config.yaml
head_dim: 32
norm_place: "out"
norm_eps: 1e-05
attn_scale: 0.177
bias: "none"
init: "orth"
init_std_o: 0.014
optimizer: "muon_variant"
lr_mult_o: 2.0
lr_head: 0.00932
decay_shape: "linear"
batch_tokens: 16384
seq_len: 128
doc_mask: true
train_tokens: 115200000
Each number is 50 + 12 x the weight over its row's rms, rounded and kept within 0 to 99. Layers, rows and columns count from 0. The size before them is the row's rms in percent of the matrix's.

# layer 4 attention query, 64x64, rms 0.111, rows 0-63, columns 0-63
104:49 51 57 40 22 54 78 52 39 43 57 55 69 47 62 56 70 47 53 62 54 61 51 57 44 57 60 39 53 52 63 58 50 53 55 46 31 34 38 43 40 42 51 56 44 44 57 59 48 88 48 67 47 61 28 50 45 25 55 41 65 33 61 72
082:48 54 32 67 51 47 56 51 46 32 52 35 51 33 68 21 60 60 69 68 67 47 42 51 45 67 71 38 62 41 42 38 32 46 53 51 31 59 59 41 58 45 35 49 60 49 60 61 69 57 69 55 41 63 37 75 39 56 49 54 41 55 56 62
084:36 57 57 70 55 57 42 44 50 52 54 36 56 42 36 50 58 53 64 45 56 60 48 51 71 28 71 39 52 52 43 35 38 53 45 41 30 74 57 44 59 31 48 33 60 42 79 55 47 49 55 33 21 48 53 65 43 48 28 60 57 59 67 59
093:47 43 36 52 62 58 41 54 45 42 70 46 29 35 55 67 56 49 75 40 48 44 47 46 38 55 65 35 61 57 38 45 50 65 46 31 49 46 46 65 53 48 36 39 47 68 53 61 49 26 43 39 28 65 92 66 57 53 62 56 47 56 54 51
093:40 58 36 30 56 38 62 64 40 44 46 47 28 31 64 50 43 52 62 41 53 42 40 56 51 62 68 40 56 43 33 39 40 58 54 47 40 56 33 50 57 20 44 41 54 50 73 59 72 53 46 66 42 63 63 55 38 56 43 31 77 41 40 62
091:61 43 39 55 47 71 53 48 57 58 57 41 47 57 76 33 55 36 49 45 24 42 39 22 61 54 49 50 34 67 49 54 44 43 60 56 49 58 64 54 47 53 41 44 22 46 39 39 55 34 41 42 60 82 42 44 50 41 46 74 62 41 30 53
083:58 53 60 50 55 41 46 67 35 29 54 30 43 46 42 53 53 48 45 42 66 54 65 46 25 41 50 54 54 61 40 44 22 64 64 47 55 49 57 60 52 35 44 44 63 27 77 51 62 49 54 55 40 71 54 43 58 58 25 36 60 75 34 47
086:64 42 37 63 47 68 37 50 32 33 64 43 62 48 67 33 49 49 54 55 49 54 45 40 73 61 47 44 34 47 48 39 43 30 68 48 36 37 54 54 38 55 56 47 31 53 36 47 41 53 50 38 59 76 29 78 54 31 40 43 68 45 38 44
121:34 44 47 30 45 57 50 58 45 47 40 70 57 37 51 47 46 69 70 51 41 54 71 40 60 60 50 43 45 37 51 35 64 34 55 45 43 59 24 37 46 44 56 58 65 48 74 40 16 57 33 45 45 52 60 56 47 43 58 49 54 78 62 66
089:40 51 55 38 47 44 37 59 55 57 52 75 41 27 34 48 49 74 50 27 46 43 58 45 43 48 43 74 38 59 62 44 52 52 44 60 54 38 59 43 39 51 64 41 71 20 49 48 42 54 36 52 60 36 33 48 65 67 61 77 50 31 53 56
109:66 51 60 58 32 25 43 52 58 51 44 51 53 39 41 44 40 41 73 57 34 40 62 44 66 55 33 46 15 41 43 48 34 51 28 71 48 67 53 46 56 43 56 46 46 56 40 38 49 43 20 55 39 68 62 66 40 57 60 64 54 44 52 52
093:33 50 47 29 76 36 43 63 64 32 75 45 49 50 46 81 29 46 36 54 44 38 45 50 36 47 46 57 53 62 43 70 42 50 66 51 55 24 53 45 59 53 54 39 70 46 62 43 60 62 44 43 60 54 62 32 58 45 68 40 43 51 59 53
093:40 47 45 57 48 63 59 43 42 43 57 55 61 54 39 50 53 79 54 47 71 32 43 33 48 60 35 64 46 48 42 40 61 69 68 49 55 86 60 54 65 57 36 53 47 75 37 49 35 56 43 38 53 39 49 60 68 46 49 38 57 42 57 79
121:54 66 40 53 46 76 57 36 42 54 50 60 50 44 56 27 62 58 40 44 49 55 60 50 45 50 30 54 49 59 40 45 56 53 63 27 68 30 64 60 41 72 31 39 50 35 38 42 48 47 40 37 47 73 58 37 16 57 33 44 43 41 46 51
105:28 80 37 60 49 55 55 71 67 63 48 32 58 44 32 50 62 42 40 41 61 61 47 43 37 54 57 60 58 45 47 32 48 54 39 61 45 55 31 46 41 32 63 48 61 24 80 69 32 53 51 52 46 41 50 44 50 59 49 48 46 59 70 39
079:45 59 52 56 40 46 46 30 50 69 55 53 44 45 66 20 50 61 77 43 29 58 62 58 57 50 31 42 41 70 52 54 29 65 49 30 42 51 37 61 56 49 55 47 43 41 31 40 52 38 38 51 40 56 57 58 28 56 48 50 57 64 21 58
087:67 29 62 57 49 65 40 65 58 69 48 48 65 47 50 30 53 54 48 53 56 57 68 40 47 53 38 67 57 39 59 49 36 50 57 42 36 51 21 66 34 52 44 28 47 42 59 58 75 52 28 52 40 40 41 65 64 68 59 45 53 67 35 52
103:44 45 50 24 58 54 57 43 46 53 36 43 57 38 47 38 44 41 75 35 56 59 58 47 51 50 46 29 46 62 25 61 43 43 46 54 72 59 29 46 43 37 57 62 50 39 83 30 43 69 37 58 48 53 66 73 34 53 50 64 52 45 39 48
104:49 71 76 41 50 60 57 46 53 44 31 71 61 33 53 65 29 53 27 34 48 45 32 51 60 42 37 59 59 26 52 51 32 70 34 35 64 48 43 46 49 39 62 41 45 54 39 71 51 58 58 43 44 71 35 45 46 58 54 48 58 54 61 50
101:51 54 63 48 60 37 74 36 61 49 45 43 59 64 33 49 59 34 65 65 45 59 40 53 43 49 58 31 64 46 48 65 49 50 32 55 52 48 43 38 44 67 40 36 58 48 40 45 29 45 44 28 35 39 46 14 63 33 64 57 60 36 66 61
147:50 57 36 43 55 50 41 40 46 32 43 42 49 22 28 55 65 73 37 37 55 66 61 45 44 56 40 58 39 51 39 48 31 47 56 42 45 43 51 70 60 58 44 32 60 40 36 51 64 37 75 59 41 58 53 41 40 55 37 40 55 17 34 60
093:65 52 42 40 72 51 60 42 33 45 50 55 50 61 43 53 58 41 33 40 54 51 45 26 70 45 61 60 48 41 28 48 41 27 72 54 50 52 81 54 52 26 47 47 59 68 47 42 37 34 31 43 51 46 67 42 33 39 64 46 50 64 58 59
115:42 64 66 45 50 64 30 57 60 67 48 62 54 51 70 63 48 55 39 57 61 60 40 62 38 41 62 53 47 52 35 49 58 73 72 61 56 72 45 50 32 49 39 50 68 60 75 45 62 53 54 40 37 54 42 47 57 45 32 84 49 53 35 56
101:20 50 62 65 30 71 46 43 47 38 31 51 72 48 28 46 71 42 40 56 33 43 38 45 47 40 44 40 36 48 53 29 51 37 53 35 28 30 53 51 56 43 48 40 45 46 46 50 49 31 50 52 48 61 67 56 61 53 46 55 27 62 33 55
092:40 69 52 49 60 38 58 50 58 62 50 51 45 46 19 71 39 45 68 19 48 71 51 40 61 57 43 61 51 39 44 53 36 66 63 72 49 42 23 39 26 48 50 60 40 55 41 47 54 41 41 45 44 41 54 51 68 40 45 31 55 36 62 50
106:69 47 63 24 40 42 44 30 48 17 52 69 42 35 61 41 57 45 63 36 71 54 31 45 40 53 51 59 38 47 51 52 57 61 44 47 49 54 36 57 45 57 33 38 48 53 36 47 59 47 39 55 44 51 66 43 38 60 62 31 68 81 53 56
113:48 48 65 41 68 48 60 46 33 48 55 40 52 53 49 68 46 51 63 59 68 77 40 45 55 64 67 53 73 71 57 47 40 51 59 43 61 48 36 50 52 44 58 52 31 47 47 51 51 63 79 20 60 57 52 53 50 37 63 58 56 21 54 68
097:48 40 44 24 58 63 65 71 27 53 41 65 44 31 42 54 47 56 34 54 44 25 50 55 36 60 65 48 32 22 40 45 59 36 51 54 47 77 36 37 39 47 68 60 35 49 56 40 61 48 61 45 45 37 49 35 44 54 41 47 42 50 61 40
109:42 67 45 47 60 67 42 40 46 50 59 63 50 43 61 37 52 29 46 49 51 54 31 49 46 55 17 34 46 30 33 55 56 39 80 56 60 47 30 48 59 45 52 37 34 71 40 58 53 49 59 40 42 54 35 52 42 68 54 47 32 37 30 38
110:56 25 38 49 45 58 70 48 62 63 54 64 53 81 68 70 48 53 54 65 77 47 61 36 62 60 60 49 47 59 46 61 62 56 45 42 33 48 63 49 48 39 47 47 61 70 43 51 68 64 59 47 53 50 68 50 66 48 68 33 55 29 50 51
110:39 66 34 50 46 38 43 55 48 46 74 51 56 72 41 52 62 55 40 51 48 42 39 37 49 30 38 59 71 24 81 53 32 52 49 64 41 53 41 76 47 59 50 51 47 41 32 60 31 41 61 57 56 48 66 49 38 49 76 42 49 45 46 44
094:63 69 57 45 45 60 46 50 45 67 41 38 45 34 61 43 58 48 53 62 59 38 66 48 57 40 50 38 53 69 45 76 57 62 48 50 56 51 43 31 37 53 49 46 34 40 47 27 52 60 26 49 42 52 53 56 57 53 90 29 29 52 51 31
068:44 50 51 61 62 71 52 50 26 47 47 55 39 42 52 41 55 60 47 46 36 52 51 21 40 65 38 49 36 44 52 43 35 28 45 53 57 37 56 76 34 47 39 47 56 54 31 40 63 29 20 48 66 53 29 47 47 53 49 46 31 58 34 58
071:41 36 40 30 59 39 55 40 49 48 40 70 58 61 44 56 36 69 44 37 32 41 43 21 53 46 38 46 46 43 31 53 41 52 48 32 43 37 39 56 57 48 44 60 54 39 36 32 39 37 24 41 50 40 59 58 55 58 57 26 24 46 36 60
091:42 47 64 67 51 43 63 67 47 55 47 69 43 57 75 48 65 30 48 45 48 35 66 61 53 60 38 60 68 50 43 32 50 52 52 37 15 55 48 59 42 46 60 52 52 47 67 50 69 35 48 72 58 53 52 59 35 55 58 71 59 43 70 67
078:43 37 36 32 60 54 52 41 42 54 49 59 72 54 17 49 45 59 49 50 32 42 58 52 63 56 56 47 65 69 45 57 49 50 37 71 48 46 67 60 60 50 47 39 41 35 26 47 11 48 31 34 53 49 49 51 48 56 59 40 37 32 51 55
070:51 59 59 61 54 33 55 46 61 60 49 38 44 40 43 57 51 26 49 44 67 57 64 59 65 49 64 52 50 51 67 61 54 50 31 59 42 74 40 47 55 48 74 49 55 39 76 57 74 77 74 52 38 40 43 58 55 37 60 40 68 63 61 51
098:36 44 52 47 38 57 36 63 46 41 58 30 40 45 52 68 68 38 48 58 49 34 60 49 41 37 71 58 75 49 28 40 43 54 66 49 59 22 35 57 49 43 30 42 47 62 51 55 37 75 38 43 48 55 53 49 59 58 61 56 41 52 28 70
082:46 34 32 37 48 60 49 41 54 57 38 46 63 46 44 46 37 54 43 34 42 30 46 50 57 64 41 37 21 59 39 37 53 50 48 49 70 60 68 66 33 30 54 34 28 68 40 50 30 33 56 55 51 42 43 47 64 42 73 38 51 64 56 59
092:43 65 49 51 68 40 34 23 67 50 31 38 37 46 46 72 21 41 34 37 52 43 57 44 59 57 48 61 45 37 50 31 65 38 33 46 59 64 60 53 41 71 54 61 57 46 35 70 44 46 44 29 58 40 59 50 63 46 55 39 53 58 63 43
083:62 73 67 46 30 71 45 63 54 62 63 42 69 42 56 57 51 39 71 50 49 61 45 64 32 27 61 42 55 62 38 63 43 70 58 42 45 62 71 54 45 53 52 47 49 70 51 70 47 58 50 54 34 42 53 62 45 61 69 55 45 60 72 63
082:47 32 37 64 63 37 76 31 63 46 53 59 46 55 56 46 36 71 55 40 44 41 64 44 45 59 63 49 57 38 50 46 43 41 68 30 46 56 74 67 47 43 52 48 51 52 20 52 54 40 29 51 43 46 54 52 35 32 45 49 67 21 46 49
100:41 47 41 49 40 38 46 67 33 41 66 62 52 69 36 64 42 47 47 60 45 22 58 35 58 39 53 63 41 55 62 42 32 45 50 82 42 39 62 41 55 56 64 71 61 41 62 55 45 47 82 53 40 45 48 50 53 70 35 57 59 44 63 49
103:55 51 58 55 48 66 37 45 55 43 53 49 70 41 39 29 43 30 40 60 62 35 46 31 49 60 36 52 48 67 32 54 46 64 47 49 73 58 58 60 53 51 82 65 44 57 49 47 50 48 17 59 48 43 39 60 58 41 73 54 59 65 68 47
070:58 54 55 45 56 47 47 36 27 32 50 53 55 46 70 41 42 76 45 55 37 34 50 55 70 54 41 31 50 31 60 48 54 47 60 41 46 68 43 52 71 44 54 34 40 54 25 42 58 41 46 30 47 75 42 40 65 48 33 78 53 41 51 46
068:73 55 56 37 55 61 57 38 41 47 55 60 55 51 57 37 55 65 58 41 48 47 47 39 44 45 57 53 36 48 66 56 33 57 17 63 54 53 53 79 34 57 37 38 49 46 33 27 43 43 41 34 46 63 46 68 54 53 26 49 55 29 25 50
091:47 37 37 52 47 48 69 46 69 33 54 56 51 76 18 39 48 44 54 44 56 58 39 37 47 44 44 48 32 48 56 38 43 40 34 70 54 50 54 45 49 47 49 87 37 51 42 49 40 47 47 32 55 57 47 36 61 39 32 54 41 68 34 30
096:41 52 38 56 61 56 48 61 34 79 49 59 44 53 59 22 37 60 61 47 38 54 65 59 46 70 52 57 64 63 53 50 56 70 65 56 34 43 40 46 55 37 55 38 38 54 62 56 60 57 72 63 53 39 12 51 43 58 38 36 50 46 35 57
118:61 73 50 31 69 31 36 72 51 46 62 42 63 58 48 38 34 54 48 38 39 60 34 54 64 57 61 53 46 55 74 49 48 46 64 56 46 27 58 47 46 37 54 64 62 67 44 52 42 69 54 52 57 55 43 30 79 41 50 36 42 63 65 45
128:53 68 59 44 61 46 47 47 65 85 58 37 55 67 38 53 25 54 52 29 43 54 53 67 71 38 51 49 25 76 46 51 59 47 65 44 53 47 56 52 46 53 54 46 53 57 54 44 54 39 61 58 50 36 51 62 39 51 25 37 63 29 64 36
078:48 56 26 57 74 60 64 72 33 61 58 73 51 43 32 66 58 44 47 61 55 55 63 25 50 40 60 57 32 66 54 36 57 37 50 47 56 52 61 52 46 68 24 62 42 52 43 54 42 27 44 65 54 31 54 31 46 52 48 56 52 39 50 49
113:45 30 45 64 61 35 52 56 12 41 58 43 48 51 46 45 54 56 57 62 52 66 62 52 69 55 64 45 40 41 52 53 46 60 43 57 36 47 52 43 30 50 56 30 46 72 36 54 70 75 34 53 53 50 63 56 74 64 65 51 45 51 32 57
122:38 56 43 31 46 74 59 47 34 59 52 51 27 51 28 32 41 48 36 55 59 31 24 47 37 57 54 73 76 26 59 52 47 58 58 52 67 49 61 53 52 44 46 52 50 65 42 38 39 47 45 52 58 55 53 26 56 38 43 46 48 63 53 29
115:75 64 33 52 60 45 68 42 32 51 62 42 45 25 67 62 50 46 53 51 58 50 71 63 26 45 68 40 46 44 51 51 56 64 35 51 36 69 64 44 54 55 54 37 55 64 50 68 63 24 41 66 67 45 59 40 53 64 48 50 66 49 53 56
114:44 41 61 59 71 31 80 33 62 78 53 47 33 46 52 36 43 41 61 40 40 48 45 57 58 41 68 43 53 38 53 55 41 49 68 69 53 44 51 47 59 54 45 61 38 36 71 53 47 50 69 48 55 54 42 41 47 38 26 80 50 48 43 61
110:37 47 29 48 39 20 45 56 34 35 72 42 71 64 67 69 61 51 46 39 46 62 49 72 53 53 54 58 48 51 42 56 28 57 47 50 51 39 31 50 56 43 51 61 62 47 37 52 55 53 32 47 47 49 33 48 28 38 71 29 59 36 50 41
109:66 34 72 52 45 31 64 60 58 54 55 60 65 56 40 45 49 59 47 57 32 41 42 54 46 65 35 61 54 57 42 56 48 88 48 52 71 42 66 50 46 46 51 57 59 43 75 54 36 37 49 53 44 26 47 52 26 38 56 59 45 60 52 28
112:43 36 35 46 56 42 77 49 35 49 42 43 46 52 43 54 66 46 40 41 59 42 57 32 33 62 44 44 73 43 46 59 67 50 63 15 51 65 52 68 61 71 38 50 46 52 54 57 59 34 30 41 46 62 47 33 41 49 47 56 31 32 43 38
109:49 56 36 71 56 49 58 19 52 59 41 45 37 65 44 51 48 48 48 74 55 65 53 41 73 50 55 48 44 41 47 57 62 31 45 66 38 55 49 49 39 53 58 47 37 59 34 39 41 65 55 50 62 54 67 44 24 55 38 58 75 28 67 65
115:67 65 43 49 52 75 60 61 49 37 56 38 30 62 57 44 60 64 67 38 52 55 53 62 39 67 47 60 58 38 38 39 55 35 45 41 48 30 51 61 37 66 30 45 51 51 48 09 68 44 70 58 55 38 44 45 45 55 47 41 50 58 62 59
108:66 49 51 54 54 44 66 54 61 38 47 33 40 57 45 40 36 38 50 55 72 36 41 42 64 52 60 37 65 63 57 58 41 30 52 67 46 46 68 70 44 64 48 48 58 46 30 69 61 33 35 60 57 63 67 45 46 43 44 29 75 32 40 38
100:68 59 39 57 74 41 49 52 59 47 62 42 28 33 47 53 58 55 56 50 49 59 58 48 33 75 46 59 64 53 50 52 45 57 74 49 47 25 43 40 41 49 54 67 51 51 57 53 62 32 36 50 46 50 34 71 38 50 18 74 38 39 48 60
111:47 50 49 61 41 52 34 63 50 62 56 42 63 77 54 40 56 64 58 47 60 77 68 47 52 61 66 48 46 62 51 29 62 56 41 47 59 47 27 62 40 52 45 63 66 53 44 77 35 59 64 63 49 60 44 69 73 58 62 48 66 62 64 57
106:58 43 45 52 54 40 52 64 60 44 48 49 28 33 58 26 50 62 33 52 42 46 70 66 43 49 56 50 48 52 41 49 54 50 26 58 69 52 57 62 50 36 43 57 56 38 61 55 50 78 20 50 55 28 60 51 36 57 57 45 37 35 76 31